Weights of a small GPT-style language model, trained from scratch on English Wikipedia: vocabulary 8192, no biases in attention or MLP.
Each number is 128 + 32 x the weight over the matrix's rms, rounded and kept within 0 to 255. Layers, rows and columns count from 0. Numbers have three digits each.

# layer 7 MLP down, 256x704, rms 0.237, rows 200-215, columns 0-175
124058154116112110115091139136107126133098119133129138126124099140123055145117109080207117145169158127027142116109159096153168134099071158132050094092100202087106099141111093185144136124153221168109113101157120095168142191128160088111191137163166109068074099093076176119111094168048130152195113181132148154078185159152109128100130173141137102071131099135108175133130154178171130143144097122174093141151105077142147108161125111175110153140122145133085166181079115144163068111177121139140161146106125123115113108140145115138130144
193143173154131111079132189155087132170112132079140136123140172192166133150072121094168083150133164101169135139092128107127129119140160148120143133130188120123149135091118135100041104148134099196100142128128149196093107152130169103171111096082092146164123138130164141148152176133152132111144151139120096141151190118138143071031120140128105150107084141099144114143143116114127084144117152159112166134147058127122149095109144158116129099110120102135084111149163125138141130078106150055183144092108136129155074140195150147132098093
151116135173123126107116079098145191095060136142116144161160140131075155086126168190152119178162125088175097092070093113093118133126081135165107162149145099095178178096142164135146101142062147145157180130104199143126070140135121138132149133121176099138102125139176149145105123096155115107085079149100078093162118111151150144130111101151172083085153164088167137147095133134117114104141114136166130067085125140115140115166120138112153095154106130151139129143129135100112189120130116105152125147172151156107178159081105110118092116
197147121136150081123150110117147118136152133117086147201149109145141091181139128164100139121168091123118110139156160145121137145104146127137092116137054110080123171135143092110090066136117131143157092155128210114106152119130061131084136116182091151155182089097158122148124090121140101127171090143055080180126105119160110115078099148059179089101153123166158089141083084097066076160121145149116112130127074147116121127131125151159101123133153182089138160160140123148131156117133157171121178112112146096134123160072187130138153076
148114139191118115135173102163162193115136074073137101114118117185159132097129106161112135132153166145134108119117124095137096085189124122121067097169136117078110118159156115166147163146155093135138120147081137138155132119173103113116141158180145080164086133083130147197061159141104161161131117139172127121115065190125059128110119110120088192164100120067149156153146169120100085149133080116149107119200142160093122079176156078109095200072158171119142118133135163120144099197176169084144158136189162191136123118108169161102113101
121112110175111073105117104166136138193154088191142118083139092127128129113174077111163175199147130138147110106121096135127100182139129117156116128120098194099144102084115079157105174137151125121125110048166132122104117143140119104114087130077120080120136092186125145074105118112137157137126112114109137133129180113095137140166136128123104152134136133074147173143139128110199145076104094140122121154106131103145119158217113147173120160147138120124148151098138129132157087125128100094066155198114134091141161159141140138149117113
145068090114133128123154103146129111111154133174071159113139149101122107162147128145161173170084171148132175129184090158065161119082106133140156121139108174078112130174100170196124104161113174179104126157139127163154134056161093118117104146154137100116061123103136170156076186151120134192116127109083160183074157153092126110134087144164075163124183112160146122176123130135186211161119135120136103093134111128128106095128136068126129149162096086104147100069190141118103144128132129122089077140148079139142095131132165130123157159
154133124074131162120118100078069148109124080112170123137087124120148148156133152156035093143176106142094164109098120185083119181148122144127162175103134132167152139200137148102115119116154092090094097176126148159093123140156098150193169129148086132105176161143136100089206160096075063166114100160091149149114135166162145160109130156043131144100152125146151117153200170092175108153130137095132117157163089088170138136141134076113138175097127126101175133145113121156189161080085204119138103062141087136178109154095136098147128121
069152151145139153128157098160145109117126184110101072189107113107168120200147167175138160146119085138127111122152185104138153149122116099124133081110101123165137151075147156108105086116113159069148114144104064111118125182103107174099107124108157115110181133169133123189174129115107142121149099166162094175190158112077080148126184142099221096147139118102131104130143191135206117132104131162145159123132148172153189135172107144161132105110214120156168187109120204057177104078122094120089088122137138188105105122115128084130068118
122189094172126168163110147137106095132091102145146165120095171100107107141122121089066152110155082149036141136125148130126114162154091107141096187090099175167105111143158104116108099082116125142121165088136121156124136175118118128148127171147140111150155125093144163121080141119137117131126127051163090133087159129147149138112166134122138135159116095145111123163159169121089137178128187100108132102179133106152168126120136143147132147185176202169136114124169144143160149141132178101106062102128094132097174104149148123048140121
142153135173146113162154111148117160143149126185149106102087082067174091135148094129107197156133061133148108071150162116160143109105122119114104091114130155122138088169130162138119162132072162158138101194070138125142099146109148128106108120154112166108186141158108128173122088120155206096142112177150195157143091157192134117106101145103124042109145165136163103112127133086116147105096071174134092071185098140145132124077101113106144099148125112172193125146116084129113112204156187145166119149141141132140078092144122082092123046
124128177066112157135136109084138147134140047080152197127113117136168123140089063074134091148133188079130128103143129126157138116101172072146101140163176145139154102105136121106177147175142139138170175129114170131184089148113089108133109156139159185133211069139142151073108131180094080075099090124117116158161157158175103099137166111170151091145122122127100107181196137065131137096125085143145153169126161108133236161085141099162151070096150113092137110142159132172113162166248104119117128072101101054139157100152161128056125100
129178154123142133114183111126112120175179129100085119050131135094170079099102109133124150086142115140102100146120116093182128142061101210111205214098091123092069140144137106108168127141118149129136152124113107100082180134075148129100069103104128122096208143116167153180128137096163197107119093119120086113145210151122128138101052100111059093127093147084117089132080101117184128081146105118152091135131180135130133093093128105101164150086107137130136100156117135092158107123071161154080201142101145092106113193066123153134121086
098158111134109158186093101136114159180171153089105156124162125127155158214143135143071092117150174155168186133094138113149097141114144105119098163090085180098130143087149138074105119145151121116113090115172128110131127125112133089126107080131173138126117168158094097129167097112096126130102140125146115119131091087161125080115182116149073061107094143140088125102141156060170121125121134174143110110148133115137067038193132113118124118124134113189098111100104183129115099160149111097166102122107119169084091127095150149135182099
130139176060180156110186178201160102088111179122129179082165154132153135129121166114159112165100129069120141162121108100112117117145128081082117116103090130105106138135116154143130126126107165128140134159158148071148128083082126137143197175146117133077144115083113085145140170133105154135118123157079110150164120113138141119126163092133098164087144183125133077140198082113120072175173152143085102095141131142104188092147129177187136174111124120128100122147138088118116109156120089151112136128076135148110096156116113101155101112
121140133102122135104143111161073153165102081187139130140125114123118139153129078119153101155151140105148179130095117149108167125122113130110176140176113134108119138211067149131086171085143087133127108095175137145069141119174115093147067129161069073125123135171149170101114085150126099143081111114120080146130151126105129170092100137163116094119102143095119129121162093076121123152143122109099094147092203169195089151160105184098086137179107078085135188117080151117146210072136077078108214128115137154170120126158165165116156133